From a checkpoint of a small transformer trained on Wikipedia: MLP 896 GELU.
Each number is 200 + 20 x the weight over its row's rms, rounded and kept within 0 to 999. Layers, rows and columns count from 0. The size before them is the row's rms in percent of the matrix's.

# layer 8 MLP up, 896x224, rms 0.0617, rows 523-585, columns 168-223
100,212,186,230,188,203,230,187,225,207,198,215,218,157,184,200,168,197,188,197,224,175,212,185,177,198,226,190,169,178,175,195,232,211,195,198,190,202,211,205,222,169,223,206,179,204,179,204,183,207,165,191,210,186,212,195,168
110,200,186,217,189,193,211,194,201,151,188,207,173,211,204,223,232,203,168,223,212,176,191,192,194,218,171,210,198,182,204,192,205,213,199,218,184,183,205,186,218,210,193,211,195,214,164,209,228,191,210,210,189,257,216,186,212
101,217,189,176,169,214,152,188,211,210,178,181,203,188,191,171,194,192,189,200,220,186,202,162,191,204,244,214,206,184,188,201,167,225,242,189,172,206,185,240,205,224,189,192,220,192,173,182,209,188,218,173,174,208,183,205,198
092,214,165,255,172,173,189,176,170,161,201,188,218,201,203,199,179,202,231,189,198,192,167,203,232,219,203,200,197,237,207,242,230,208,177,220,220,204,189,175,178,180,196,213,195,234,213,213,189,246,198,190,189,202,184,191,174
101,201,198,176,214,227,158,204,193,215,229,159,206,192,213,225,244,194,170,216,172,190,183,230,183,239,182,218,192,176,185,193,187,178,206,169,188,185,186,184,202,181,214,216,179,215,214,188,230,226,184,214,213,206,209,188,201
113,225,218,200,221,231,220,215,225,163,198,202,202,208,143,218,177,225,197,201,179,216,179,186,202,238,197,206,160,194,194,198,184,203,214,202,196,208,205,208,183,177,209,223,231,220,219,195,235,207,203,177,229,236,219,188,233
100,185,180,188,204,167,215,167,192,172,202,218,209,228,194,178,227,173,215,174,221,161,195,186,222,212,198,202,178,188,236,190,163,214,205,171,234,213,202,197,189,230,204,228,219,217,189,210,234,195,210,218,191,214,201,187,165
096,206,167,204,200,191,191,176,153,190,178,211,184,204,208,192,202,202,192,230,162,187,184,192,222,214,200,241,214,180,179,176,180,205,193,231,162,193,184,183,199,197,174,189,212,226,201,171,198,189,190,221,190,203,189,221,205
098,234,195,237,180,174,209,211,199,197,203,222,214,195,189,174,178,191,187,181,162,192,220,187,185,210,211,212,195,193,214,186,185,193,196,190,214,189,202,190,143,220,204,202,197,175,220,226,201,190,212,205,233,216,168,195,207
111,202,200,202,167,172,193,206,191,209,199,197,223,186,182,199,210,183,254,185,192,131,248,186,178,226,214,217,208,182,202,182,189,199,196,223,229,221,200,227,210,210,196,201,159,181,189,189,197,223,218,186,216,217,173,213,214
105,203,205,243,183,196,239,209,210,197,209,204,221,188,201,188,210,209,204,206,190,209,218,217,182,178,209,226,184,181,189,213,205,201,182,191,189,169,208,203,166,185,193,210,191,165,210,190,228,211,200,198,183,228,203,203,189
106,179,214,199,205,175,185,150,241,211,238,164,204,177,191,208,182,207,211,186,215,184,190,212,188,225,194,170,227,181,239,198,185,205,187,214,200,201,201,184,182,180,181,192,203,186,229,182,189,209,219,189,159,223,191,181,187
095,215,183,201,193,205,229,174,206,216,196,203,176,193,201,188,231,213,202,164,183,173,226,183,195,174,186,210,189,210,189,234,234,187,152,179,193,201,196,219,171,201,200,224,195,210,207,182,240,214,213,193,218,222,181,192,218
102,210,197,211,226,178,186,195,173,211,192,201,177,152,206,216,195,176,207,221,205,204,196,231,177,214,203,198,187,192,195,224,197,204,188,210,172,231,197,242,200,181,214,187,197,240,201,164,207,205,198,181,188,179,194,200,202
100,217,181,218,221,183,199,223,183,218,191,201,213,221,201,191,185,183,237,182,198,170,198,183,190,174,172,201,228,205,205,201,210,201,179,221,206,179,178,189,192,173,211,201,117,242,198,201,230,235,172,187,189,185,195,208,210
100,193,210,198,224,210,201,211,180,190,194,177,176,199,234,208,166,204,185,169,214,206,173,226,187,219,192,167,206,180,186,189,200,192,184,176,213,169,193,159,165,218,210,201,211,200,229,167,239,210,170,208,194,206,189,218,197
098,185,219,217,184,213,177,206,165,179,185,181,188,213,219,205,162,183,208,219,206,167,210,157,203,181,178,193,231,201,196,197,205,179,201,214,212,178,183,181,196,205,168,215,210,229,191,187,172,179,185,177,260,212,190,203,168
100,169,219,208,217,178,201,190,199,195,209,202,181,189,205,183,207,198,202,199,208,165,189,168,206,244,172,217,211,185,209,221,199,167,178,188,178,226,230,170,180,196,181,226,214,212,223,183,199,206,159,215,191,133,227,197,215
101,160,207,212,225,233,170,194,206,199,229,222,182,184,181,167,200,206,199,189,209,163,184,182,195,192,181,206,196,170,201,173,199,237,173,182,180,208,231,193,176,191,226,216,220,208,215,217,209,184,148,185,212,206,196,234,186
099,135,189,193,184,183,179,163,191,170,205,216,209,236,168,193,214,175,198,166,220,229,179,204,188,192,158,233,210,202,183,231,176,180,210,155,165,210,203,185,168,205,197,182,214,213,220,206,173,185,190,193,234,189,185,192,202
100,191,202,206,182,187,184,224,174,229,176,193,156,237,205,224,215,223,176,231,220,191,182,209,208,181,227,221,206,223,172,173,178,179,187,210,168,211,216,197,220,209,214,191,137,218,177,175,237,210,245,205,189,202,194,215,208
099,174,182,259,182,188,195,180,181,161,196,205,215,183,205,174,204,173,218,204,217,205,194,198,222,245,226,191,170,219,225,199,201,203,214,219,219,225,216,164,166,204,224,237,205,196,157,233,173,191,207,176,211,200,197,225,192
098,178,214,181,158,191,198,164,174,225,189,192,220,214,200,235,205,211,208,193,192,214,214,196,225,227,197,183,191,190,193,197,222,202,211,204,187,240,168,192,180,234,217,207,210,233,193,201,225,232,199,205,182,224,164,186,177
100,180,152,208,192,236,198,182,230,194,162,178,201,176,182,213,207,213,219,203,175,203,224,186,196,196,210,261,204,198,236,223,191,182,171,165,204,200,215,151,191,220,210,187,178,210,180,228,208,220,194,225,181,223,199,194,161
094,180,200,212,156,211,206,191,201,185,191,169,209,215,230,181,208,206,235,213,215,204,192,202,183,225,204,194,188,180,188,227,184,193,145,195,194,228,192,188,200,189,199,208,187,216,221,178,224,195,195,176,210,198,201,207,193
108,198,211,219,213,190,176,195,197,204,172,199,206,217,216,185,213,211,207,191,232,184,209,224,180,167,206,193,177,194,212,206,181,173,230,171,241,217,216,179,187,184,197,176,173,236,203,216,237,228,211,193,186,207,182,225,190
102,217,130,165,197,201,179,170,219,221,186,179,222,202,220,188,225,155,200,179,158,191,225,224,179,217,175,203,198,205,210,192,192,239,164,243,176,228,210,226,187,203,197,182,202,188,186,217,186,208,211,208,199,224,178,203,195
098,179,194,238,206,181,195,202,220,211,201,170,186,199,221,203,185,207,205,193,203,221,222,200,200,184,223,244,201,207,244,220,218,193,188,207,198,179,213,228,218,204,188,235,214,187,236,181,225,196,176,181,168,188,200,196,226
101,201,183,211,194,189,194,200,191,172,192,157,230,217,204,182,219,233,207,212,213,207,233,218,182,203,188,195,214,171,208,191,195,195,202,188,228,197,202,195,207,193,208,228,213,248,230,163,195,214,187,224,192,185,192,177,212
096,201,207,184,229,191,182,203,194,179,191,193,253,232,199,191,206,201,200,203,221,215,197,192,199,205,176,238,202,221,184,189,242,184,203,225,197,203,192,203,190,164,230,204,200,200,204,214,202,209,219,170,201,205,214,209,231
095,160,171,188,199,196,208,164,207,210,219,197,262,179,172,200,205,219,182,166,215,175,192,188,194,190,191,181,194,193,175,214,171,204,182,203,194,154,179,194,195,194,157,242,198,202,215,208,200,216,186,176,216,171,227,176,212
096,172,200,193,175,181,208,202,209,202,194,177,174,237,207,179,183,219,180,203,212,207,202,159,174,195,216,195,215,202,201,242,221,198,208,181,206,247,200,202,222,227,162,225,189,207,189,159,199,191,176,228,195,186,194,214,180
103,178,193,205,222,177,176,208,185,231,200,167,215,193,192,195,193,193,194,166,204,185,232,181,175,188,191,186,224,216,205,212,226,167,212,192,202,213,182,192,208,207,229,213,218,211,217,180,183,183,200,204,188,184,208,163,224
105,175,173,207,218,210,191,174,197,161,182,188,210,201,215,197,214,171,198,194,216,184,176,169,201,240,225,216,228,189,226,190,224,155,210,199,177,224,170,185,200,180,206,192,169,213,216,178,226,211,183,207,171,184,210,211,204
095,182,225,221,205,185,235,197,139,215,221,217,220,219,215,225,203,222,218,184,239,171,204,169,200,223,195,202,220,174,199,182,205,187,186,206,214,219,197,155,213,166,206,206,170,219,216,183,202,219,201,214,211,214,202,199,167
105,209,205,186,192,203,202,197,199,205,198,210,184,184,208,211,180,192,177,159,183,200,200,200,220,222,215,218,188,172,201,179,199,197,207,160,202,209,195,192,177,195,183,220,193,226,166,206,203,184,199,179,186,214,252,259,238
098,192,171,221,206,191,223,216,192,211,182,195,199,188,142,218,213,236,174,215,206,249,232,187,173,202,185,171,224,191,190,156,199,221,218,223,194,206,184,228,233,201,184,206,206,199,227,175,195,177,224,217,200,173,205,185,191
103,176,223,196,224,193,189,236,188,214,209,198,191,245,200,218,191,230,206,206,186,179,235,187,204,196,176,215,197,224,185,177,183,253,166,179,182,206,197,185,197,197,176,213,180,217,208,193,195,205,206,220,181,210,200,214,212
108,173,189,207,216,197,176,182,197,200,190,186,213,246,163,211,210,208,199,221,189,203,177,227,175,217,205,217,211,192,226,205,244,199,216,214,210,204,182,209,189,142,191,203,213,218,189,176,213,195,208,198,190,196,202,221,185
111,174,202,229,172,186,218,192,160,192,200,210,208,180,182,193,149,201,212,168,225,202,159,156,222,194,211,212,190,192,172,208,196,204,210,149,173,208,178,186,159,194,186,209,200,211,211,213,204,154,213,213,178,224,213,199,188
101,236,220,216,205,199,161,170,203,208,225,180,196,212,198,195,211,239,207,217,203,202,192,199,214,228,215,180,223,182,214,175,189,210,197,180,232,192,245,184,229,163,218,165,195,222,204,184,215,202,190,166,166,182,223,226,206
099,179,199,214,188,229,204,189,204,215,179,212,206,200,176,240,192,229,192,202,168,177,189,164,192,226,180,200,172,194,173,193,189,179,167,175,206,238,207,140,195,164,173,179,190,182,192,177,211,160,188,272,212,191,175,203,192
099,162,202,212,216,206,220,220,197,189,217,194,217,224,190,201,208,183,206,215,213,220,162,170,192,202,182,177,215,227,191,190,203,202,213,176,218,158,186,187,205,222,216,240,178,210,215,215,208,232,219,171,238,192,214,194,194
100,207,224,185,171,152,217,173,211,205,178,205,217,209,207,219,177,191,224,205,221,184,187,193,235,217,197,214,230,224,207,239,182,205,218,179,207,201,180,176,211,181,239,205,169,220,215,188,196,186,206,228,211,196,169,213,166
103,197,161,160,258,173,215,164,187,216,211,188,178,219,166,145,183,238,205,231,205,195,190,185,213,164,204,186,212,215,206,229,208,185,191,208,208,202,216,197,166,193,232,195,200,214,182,230,225,211,232,200,199,205,165,213,208
097,217,214,230,216,206,189,217,184,221,230,198,181,226,199,223,188,217,195,209,237,183,188,194,178,208,218,178,216,178,241,151,221,210,225,204,167,199,202,199,200,191,195,193,214,186,235,196,203,212,204,178,215,200,177,196,207
097,203,195,199,209,206,172,216,164,207,229,188,185,221,230,203,179,192,180,200,215,225,192,231,190,201,213,215,226,219,187,186,224,206,199,173,154,245,198,227,180,210,168,225,181,202,205,200,187,219,173,220,189,202,185,215,217
098,187,202,192,217,224,229,182,180,181,199,189,173,219,217,215,216,184,202,179,198,166,196,207,207,208,169,217,211,174,217,190,204,226,202,199,209,177,187,174,189,219,200,240,204,219,229,196,216,192,230,219,171,188,197,191,206
099,164,178,247,188,201,207,171,201,231,192,212,217,183,187,212,194,190,256,216,215,204,150,217,238,219,195,190,164,201,187,172,183,234,169,215,208,213,212,182,192,210,185,191,164,208,221,213,187,208,229,177,176,218,221,220,198
097,195,161,219,208,211,172,182,229,229,199,170,202,190,200,249,208,188,203,230,211,203,225,185,215,214,158,214,199,171,180,218,213,204,145,187,188,213,178,199,168,188,206,204,240,225,203,231,196,218,200,226,165,227,197,205,221
086,208,186,190,216,187,197,208,152,191,228,182,194,179,187,183,225,208,203,206,210,208,202,188,182,193,216,181,211,204,219,219,189,196,197,193,174,210,205,202,254,212,185,143,183,223,162,197,195,202,187,162,156,180,205,181,227
101,209,207,194,164,193,209,201,224,200,179,199,184,227,184,195,221,182,192,207,182,174,184,170,184,207,214,189,226,164,252,192,211,213,194,191,200,219,177,234,198,202,222,221,155,216,215,186,199,168,192,235,200,204,168,183,193
101,214,198,216,198,217,187,188,171,217,204,186,201,188,186,182,175,164,194,208,180,216,181,218,192,244,185,207,209,169,211,188,188,199,217,166,193,188,197,228,220,226,221,217,168,200,206,190,202,230,202,213,199,214,171,194,231
094,237,232,210,168,210,204,199,172,204,207,173,179,188,205,204,199,241,208,210,165,241,211,152,192,214,211,185,217,190,191,204,220,193,211,224,247,192,179,201,198,171,188,211,185,212,165,163,209,180,196,197,223,180,216,209,183
098,215,225,167,219,210,235,195,183,175,194,170,186,177,203,253,207,193,233,213,177,208,172,240,179,187,213,216,184,206,213,164,180,251,179,180,210,227,174,228,172,188,192,174,212,201,217,207,212,167,235,221,227,239,207,175,164
100,211,191,179,168,235,207,236,149,198,244,202,195,241,177,198,192,222,188,216,205,168,168,172,178,217,208,185,182,175,223,206,209,205,223,205,214,187,201,184,179,208,193,219,191,203,195,183,174,173,181,210,192,168,203,184,221
098,223,225,233,187,226,187,192,216,187,196,191,180,204,221,208,204,192,226,207,180,197,192,192,224,188,228,201,163,216,185,199,200,217,205,193,204,206,178,212,181,189,223,200,201,222,209,209,219,203,204,196,181,189,217,190,169
094,203,186,182,260,163,185,178,206,195,189,210,201,234,163,183,183,214,201,208,221,185,204,213,183,221,187,213,205,204,151,185,237,194,195,183,155,200,198,211,201,190,180,196,204,207,196,223,196,232,204,159,176,187,225,210,186
104,198,211,244,178,217,247,189,176,249,225,196,176,174,210,175,200,181,201,196,210,200,179,206,195,215,199,184,200,194,163,194,215,211,172,199,223,168,206,195,168,185,201,195,187,217,190,225,223,168,225,209,253,217,205,196,204
103,203,177,184,225,222,194,207,215,192,199,203,190,173,176,193,212,218,174,185,196,186,183,205,181,180,200,216,182,174,174,198,203,202,228,210,173,226,228,189,181,179,186,217,202,198,221,189,195,208,222,200,234,202,200,193,194
096,217,199,179,188,197,216,223,234,177,218,201,233,215,189,235,193,215,216,184,195,200,177,211,210,231,171,176,170,188,204,210,206,190,172,212,178,190,192,189,228,167,178,176,231,230,211,200,196,167,215,204,202,168,184,209,244
101,205,218,215,176,205,191,195,180,184,201,191,163,229,204,171,195,209,213,195,224,208,182,188,199,210,208,207,172,211,197,190,218,229,227,187,203,224,197,212,168,196,207,204,251,209,162,207,169,183,151,216,211,192,201,253,222
098,183,192,184,196,203,227,212,205,216,182,209,207,212,196,229,187,207,248,201,201,182,200,193,174,197,202,173,191,213,182,197,208,212,189,212,251,203,178,241,196,196,222,202,202,212,203,206,209,203,199,173,194,197,210,189,202
# layer 8 MLP down (transposed), 896x224, rms 0.0617, rows 523-584, columns 168-223
101,170,203,153,227,192,187,202,174,198,196,213,215,218,185,205,198,166,181,169,182,230,180,194,211,235,192,187,170,225,205,204,203,226,222,193,207,210,217,213,212,203,199,204,201,222,188,188,207,219,191,172,196,193,186,191,262
105,203,190,217,187,213,202,231,207,185,180,180,185,207,219,185,234,239,192,216,192,199,207,184,218,198,196,161,177,192,233,207,204,168,197,192,226,184,150,188,239,205,214,183,169,225,181,175,168,181,178,197,181,226,171,198,196
095,192,193,210,200,183,220,195,210,169,239,233,222,175,189,194,194,166,213,217,236,191,171,212,199,156,184,207,219,227,214,231,215,183,218,217,211,177,203,179,197,162,222,197,218,192,160,223,224,211,183,200,184,183,210,204,201
092,194,166,171,189,198,179,178,172,175,193,213,218,188,196,193,221,211,172,208,202,211,193,192,159,150,222,233,187,176,184,219,240,204,214,173,203,196,245,176,204,223,210,209,214,200,206,175,213,227,170,216,183,208,175,175,162
095,171,181,187,191,200,239,196,215,196,193,157,199,199,178,233,200,191,195,226,205,204,160,230,160,175,253,169,198,189,224,205,205,210,200,222,203,193,184,171,203,219,213,189,208,191,226,235,204,169,198,217,210,206,226,206,200
106,220,202,221,211,175,197,206,208,178,186,221,211,202,201,227,208,232,194,239,157,195,209,160,245,299,198,226,206,229,198,201,180,226,196,216,214,200,176,205,153,199,185,204,181,211,183,193,184,212,193,207,183,208,214,163,207
106,199,201,219,196,169,209,221,217,191,183,177,191,172,201,224,182,197,174,177,169,192,191,175,168,255,211,163,226,179,205,175,198,224,238,192,200,192,166,207,182,213,196,169,219,155,202,210,244,192,189,177,202,187,196,211,165
092,174,185,204,207,217,183,200,190,188,201,198,208,201,167,185,210,192,206,192,201,197,197,196,187,160,207,200,182,208,209,229,204,186,236,195,193,213,201,225,198,199,195,194,169,225,193,200,201,204,198,188,216,258,235,178,193
097,209,173,205,239,197,195,177,213,204,183,204,200,210,252,187,215,220,172,178,204,221,159,196,226,199,202,213,208,228,194,152,190,216,172,198,183,184,196,191,182,200,201,170,211,206,199,197,229,190,194,160,172,218,186,183,196
110,177,178,200,229,231,211,201,175,229,164,212,254,188,192,188,216,186,210,209,229,210,191,190,236,212,186,205,202,222,252,186,226,223,175,176,203,208,202,190,166,215,169,179,186,206,176,220,200,199,195,214,183,193,217,187,209
097,184,176,231,186,219,209,245,196,198,189,183,211,206,211,192,231,174,171,173,212,191,176,195,200,199,213,199,226,236,170,215,220,200,201,192,262,220,207,200,178,197,191,186,195,214,212,185,222,186,195,216,162,215,173,186,197
101,181,197,164,143,206,187,181,179,197,183,231,207,141,179,194,203,222,180,182,195,201,217,200,212,182,202,220,196,258,215,213,197,233,184,200,209,185,197,195,190,204,217,236,195,224,193,200,238,206,218,195,235,228,216,184,164
096,192,208,186,187,242,208,190,200,176,185,186,202,198,198,206,201,160,208,185,190,148,178,196,180,174,237,228,192,177,206,228,197,230,178,204,186,194,189,220,171,202,200,188,189,206,221,196,188,170,246,208,220,208,222,208,233
099,187,225,196,191,169,158,181,223,186,194,217,199,218,200,220,177,176,221,196,199,175,203,209,205,174,180,195,227,177,230,231,190,215,221,224,177,193,244,219,208,183,225,192,180,185,204,198,238,164,200,184,222,218,202,194,205
102,225,238,224,187,198,178,219,179,188,167,221,207,183,218,222,177,167,208,177,212,184,190,185,205,154,217,197,179,207,222,181,180,194,146,150,201,186,174,214,188,195,207,215,220,201,230,194,196,206,177,191,185,214,202,222,226
092,193,176,192,171,210,217,223,218,192,156,215,168,213,204,200,177,194,190,196,225,241,217,237,195,205,217,219,179,203,198,190,204,184,220,209,195,211,204,193,196,216,174,205,193,215,193,204,198,177,204,216,221,193,164,226,204
093,183,185,173,187,219,193,209,209,189,197,228,185,187,193,151,199,187,176,184,248,224,184,207,185,193,198,201,199,224,238,222,173,186,191,183,221,195,176,212,216,230,206,177,172,231,169,184,189,215,172,191,201,224,208,210,198
107,195,194,181,192,203,181,175,212,211,180,240,160,193,201,217,202,229,186,198,218,187,192,225,198,326,215,171,195,236,207,152,194,203,200,178,184,218,189,174,200,216,180,187,194,190,202,170,187,167,206,211,191,204,221,173,215
104,159,182,207,161,157,210,215,212,200,183,193,194,163,201,194,210,164,190,218,196,187,187,200,210,229,210,162,194,215,226,208,147,205,192,172,211,221,227,248,231,185,171,169,234,240,200,211,200,224,199,227,169,186,206,170,216
097,181,202,204,189,156,170,191,245,190,210,209,205,207,231,221,228,216,208,212,194,219,241,190,220,207,184,229,232,175,192,179,219,211,207,185,181,211,166,255,193,190,192,201,194,211,194,184,185,170,228,198,216,195,217,190,183
095,244,205,186,174,219,193,181,210,206,186,200,221,173,158,200,181,180,201,197,174,192,199,189,208,195,228,214,209,188,248,195,179,192,170,197,205,203,196,166,214,209,220,209,181,167,217,189,249,206,194,216,209,193,230,231,192
104,178,196,197,189,214,229,214,175,199,179,182,169,210,188,222,234,186,206,191,198,207,192,218,188,172,229,187,169,214,169,198,226,228,192,174,192,198,191,185,211,211,230,192,206,226,164,224,202,258,194,198,192,181,195,227,183
097,238,186,184,182,227,182,200,218,205,185,207,178,204,193,205,188,224,189,177,190,224,213,218,214,196,209,211,184,184,190,224,171,188,211,208,198,183,217,203,206,156,217,171,169,186,201,177,197,231,193,233,211,207,257,203,182
094,202,169,207,210,206,218,206,205,183,178,197,189,180,242,183,199,189,183,195,211,211,246,170,207,198,190,218,203,175,218,168,182,181,189,229,204,176,243,264,208,194,171,172,191,183,218,209,187,196,173,230,202,201,205,195,214
094,184,200,204,209,207,235,188,183,185,213,219,210,190,192,229,189,225,201,205,192,186,206,177,182,220,187,175,224,214,176,211,186,179,213,229,169,211,185,217,176,233,174,211,165,169,200,161,204,217,185,216,189,195,198,203,228
103,198,199,170,185,190,204,197,213,188,186,195,207,205,190,207,166,213,152,218,195,223,197,209,183,224,184,166,220,207,214,189,205,222,207,205,182,241,190,201,223,205,191,218,227,212,215,215,189,194,178,220,199,164,236,194,181
093,238,193,174,155,205,199,201,171,177,197,208,167,224,179,189,212,176,187,176,186,190,244,209,196,139,175,195,177,208,192,222,202,236,214,178,204,230,202,183,186,224,216,215,171,177,200,204,175,182,208,167,225,208,221,207,201
096,205,188,198,228,199,175,186,193,233,211,198,234,252,199,201,199,210,226,183,216,184,167,208,218,182,187,200,196,168,212,184,210,190,206,202,199,178,187,203,173,201,199,194,215,165,175,239,185,220,181,228,164,231,171,218,193
096,188,181,158,236,189,207,188,211,187,191,203,172,187,213,197,177,192,192,194,196,217,215,185,249,235,170,251,211,223,211,191,169,182,191,209,189,206,166,172,208,240,181,177,181,185,219,203,195,233,195,201,195,204,210,180,207
092,221,201,193,171,195,212,225,210,214,180,184,160,203,200,179,212,201,183,204,160,167,219,204,204,176,151,222,212,176,203,202,196,188,205,187,206,212,217,216,217,202,170,177,166,190,190,234,191,219,171,196,206,202,186,208,183
097,221,174,173,226,212,191,210,192,204,162,219,184,187,165,203,228,201,248,183,187,181,166,185,178,188,207,196,214,247,201,199,182,203,208,157,211,189,183,208,194,212,227,195,193,207,219,179,192,204,198,160,198,193,186,229,197
093,222,183,184,218,187,221,193,207,169,204,205,191,173,200,179,197,209,202,172,234,206,192,189,213,179,198,187,161,204,183,164,216,191,193,216,188,176,158,182,214,204,231,198,224,199,205,193,188,187,183,218,172,175,190,215,200
106,178,170,219,236,188,179,195,197,208,210,191,192,206,185,209,180,208,176,180,191,203,234,167,173,182,204,199,185,210,213,230,201,177,208,189,208,169,219,222,205,234,216,177,161,199,211,203,195,170,177,207,228,223,218,219,191
104,208,199,212,194,158,201,231,199,185,166,198,192,191,214,203,194,199,255,199,215,203,216,208,200,169,184,201,172,176,196,212,233,213,175,199,222,204,212,189,193,185,179,198,187,199,206,181,235,197,202,181,188,187,187,204,209
098,212,218,175,218,200,207,183,191,197,219,235,196,232,238,213,195,193,248,189,162,199,187,193,163,185,224,257,226,206,233,188,196,208,176,200,200,187,211,205,202,190,230,238,204,179,184,204,161,229,213,178,221,185,199,193,192
104,187,188,190,208,215,153,183,178,197,202,182,197,148,165,171,208,191,234,207,203,171,210,204,224,201,214,183,182,211,172,226,225,230,198,215,216,193,183,166,199,248,177,203,202,208,186,238,191,189,208,191,207,228,209,197,179
096,191,204,172,195,180,206,161,180,239,162,178,218,189,204,205,196,207,186,207,174,209,219,202,249,196,207,231,203,190,178,185,190,191,169,186,198,205,205,191,189,224,191,206,225,192,207,186,182,190,186,155,177,223,200,233,213
105,202,191,165,173,216,177,250,225,180,216,206,200,231,199,183,173,188,223,195,217,213,189,158,187,211,199,212,193,213,205,189,199,199,189,181,225,198,176,173,204,206,175,197,197,200,187,209,209,209,170,203,196,187,228,227,208
100,165,199,186,191,222,150,195,171,241,181,171,215,172,190,170,193,199,193,177,188,233,197,201,216,199,190,189,218,219,260,208,231,196,151,192,199,167,171,202,210,207,207,227,194,178,187,196,217,226,201,204,179,183,206,246,174
109,206,201,225,166,226,237,202,182,168,210,203,244,201,192,182,213,219,200,220,201,197,169,207,179,175,159,226,187,195,196,196,198,198,214,252,168,187,196,208,198,199,196,227,200,197,177,191,181,202,224,192,179,226,205,228,176
101,214,183,211,185,186,208,157,153,202,185,173,211,197,217,231,175,192,192,208,185,198,213,202,225,192,183,188,209,206,229,209,199,229,190,186,169,202,226,217,239,224,179,190,198,172,157,198,252,218,213,199,215,191,168,169,176
100,196,216,179,187,200,224,215,177,177,200,191,182,196,173,214,208,185,209,190,212,201,218,194,207,182,174,165,198,199,232,190,172,194,206,218,216,175,210,196,176,209,207,170,228,152,179,181,168,168,212,231,200,225,182,192,223
099,188,183,204,248,211,188,223,171,205,215,207,226,225,233,191,204,223,240,218,233,208,166,196,180,207,185,204,216,203,203,161,200,185,214,193,177,165,206,229,248,239,197,181,196,202,193,218,177,158,209,179,245,215,179,203,225
110,217,180,182,217,162,213,197,192,248,222,208,203,207,216,232,170,181,194,221,203,194,221,206,201,187,210,215,173,226,220,221,183,194,238,208,187,206,218,180,225,192,251,195,159,206,207,219,178,185,195,205,175,192,190,191,196
104,184,236,211,199,210,206,198,199,214,210,181,212,217,207,230,210,222,198,183,236,214,212,202,192,170,207,170,202,154,188,233,216,177,182,214,218,202,212,183,220,223,246,201,207,176,182,222,198,194,207,224,210,198,193,184,210
096,204,211,238,211,222,183,226,192,223,194,222,192,199,211,194,200,209,190,202,215,193,178,213,176,185,175,218,221,203,205,186,221,214,215,225,179,218,196,216,219,188,178,188,175,190,189,194,205,209,194,223,201,218,192,222,189
096,193,191,197,182,215,196,188,195,214,186,248,202,202,195,159,193,204,186,195,215,191,169,196,202,195,207,201,188,195,194,188,221,222,247,212,215,182,206,217,171,188,164,252,244,214,198,247,196,206,208,193,179,202,200,182,214
099,232,180,197,179,220,195,199,207,169,237,185,157,206,211,166,232,167,167,144,200,219,192,185,182,174,192,209,195,204,219,194,223,202,185,209,183,207,214,230,202,218,212,164,240,228,186,216,238,184,195,199,206,188,188,182,177
094,181,203,234,214,165,217,217,205,175,226,189,210,220,206,212,215,203,176,188,201,225,176,196,220,134,186,224,181,208,208,164,204,227,219,195,233,219,174,189,192,195,176,190,181,204,214,216,206,219,213,200,191,206,189,186,234
100,203,201,187,203,185,200,183,229,197,200,179,198,187,179,160,179,194,157,223,219,217,203,133,209,243,150,209,203,198,217,185,198,194,211,185,200,199,197,187,212,206,226,187,193,206,199,210,207,177,210,223,233,182,189,194,191
091,205,210,179,202,205,208,203,201,192,205,199,228,192,195,188,172,199,206,202,232,187,189,206,158,153,168,213,221,164,206,217,174,167,197,258,207,182,215,216,217,198,223,236,211,212,231,221,202,201,199,177,202,203,176,171,176
100,213,178,198,228,190,184,211,198,236,212,175,180,161,195,204,222,189,199,179,177,232,216,193,202,191,202,168,202,227,189,192,209,191,178,191,222,174,217,195,187,200,215,197,179,163,196,177,179,165,203,235,171,188,192,163,167
101,215,168,207,206,197,208,195,198,188,186,203,166,186,223,196,184,173,232,210,186,206,211,192,184,191,194,195,160,177,206,214,206,228,253,180,173,180,195,185,185,192,227,204,205,239,155,199,159,192,191,145,192,196,213,189,174
099,169,196,164,246,204,195,207,232,201,205,230,211,216,209,179,201,189,187,187,179,189,169,202,182,182,216,220,232,199,205,213,177,214,165,201,199,207,206,207,202,229,187,218,214,159,221,222,215,224,208,216,215,200,183,220,222
101,186,214,178,196,211,185,222,207,167,177,213,208,229,243,218,214,212,194,217,179,212,179,188,208,215,177,183,180,198,173,183,220,184,197,197,202,209,240,197,174,221,201,194,186,203,150,188,193,216,185,236,176,196,218,190,182
099,198,235,184,206,184,169,214,237,209,251,211,184,217,213,224,183,173,146,223,207,238,210,215,203,166,224,205,189,176,193,188,164,201,192,188,200,196,214,184,206,194,195,190,174,206,203,185,206,202,212,185,197,231,216,170,170
101,175,249,173,191,182,186,180,221,198,202,217,212,203,209,233,192,176,214,203,182,230,216,186,218,173,202,208,210,146,209,189,203,238,239,213,182,221,213,222,213,207,201,202,190,188,163,177,189,178,172,204,182,203,220,204,199
098,160,196,238,168,228,197,186,183,178,225,207,170,183,174,207,207,193,214,210,190,198,188,205,191,284,163,173,140,209,240,203,231,194,185,204,199,227,197,191,164,199,233,196,168,197,175,196,205,223,178,209,193,201,198,196,191
101,203,176,192,258,193,189,203,184,218,190,181,232,193,217,212,195,193,177,184,195,212,201,195,219,189,179,206,197,218,183,166,213,186,226,232,196,234,195,227,220,203,220,177,143,185,191,242,207,185,225,240,215,185,200,192,211
104,215,192,223,214,224,172,177,171,200,198,201,248,193,204,175,221,176,200,205,213,228,198,188,194,227,222,154,165,201,186,198,186,228,205,190,194,228,190,184,219,225,192,184,172,168,175,184,187,208,208,227,226,238,185,185,190
097,162,159,229,185,217,185,217,236,183,186,179,190,200,216,178,187,223,189,235,184,182,214,209,195,209,227,231,177,228,204,193,163,216,188,168,199,217,196,220,173,217,218,219,214,165,223,197,185,187,215,201,188,191,217,189,196
101,206,186,242,182,242,169,227,191,213,204,182,193,179,213,213,217,206,210,202,246,203,200,171,212,178,227,171,198,203,193,187,207,195,217,210,215,221,220,264,227,187,164,232,201,178,168,200,197,200,218,185,195,222,213,204,195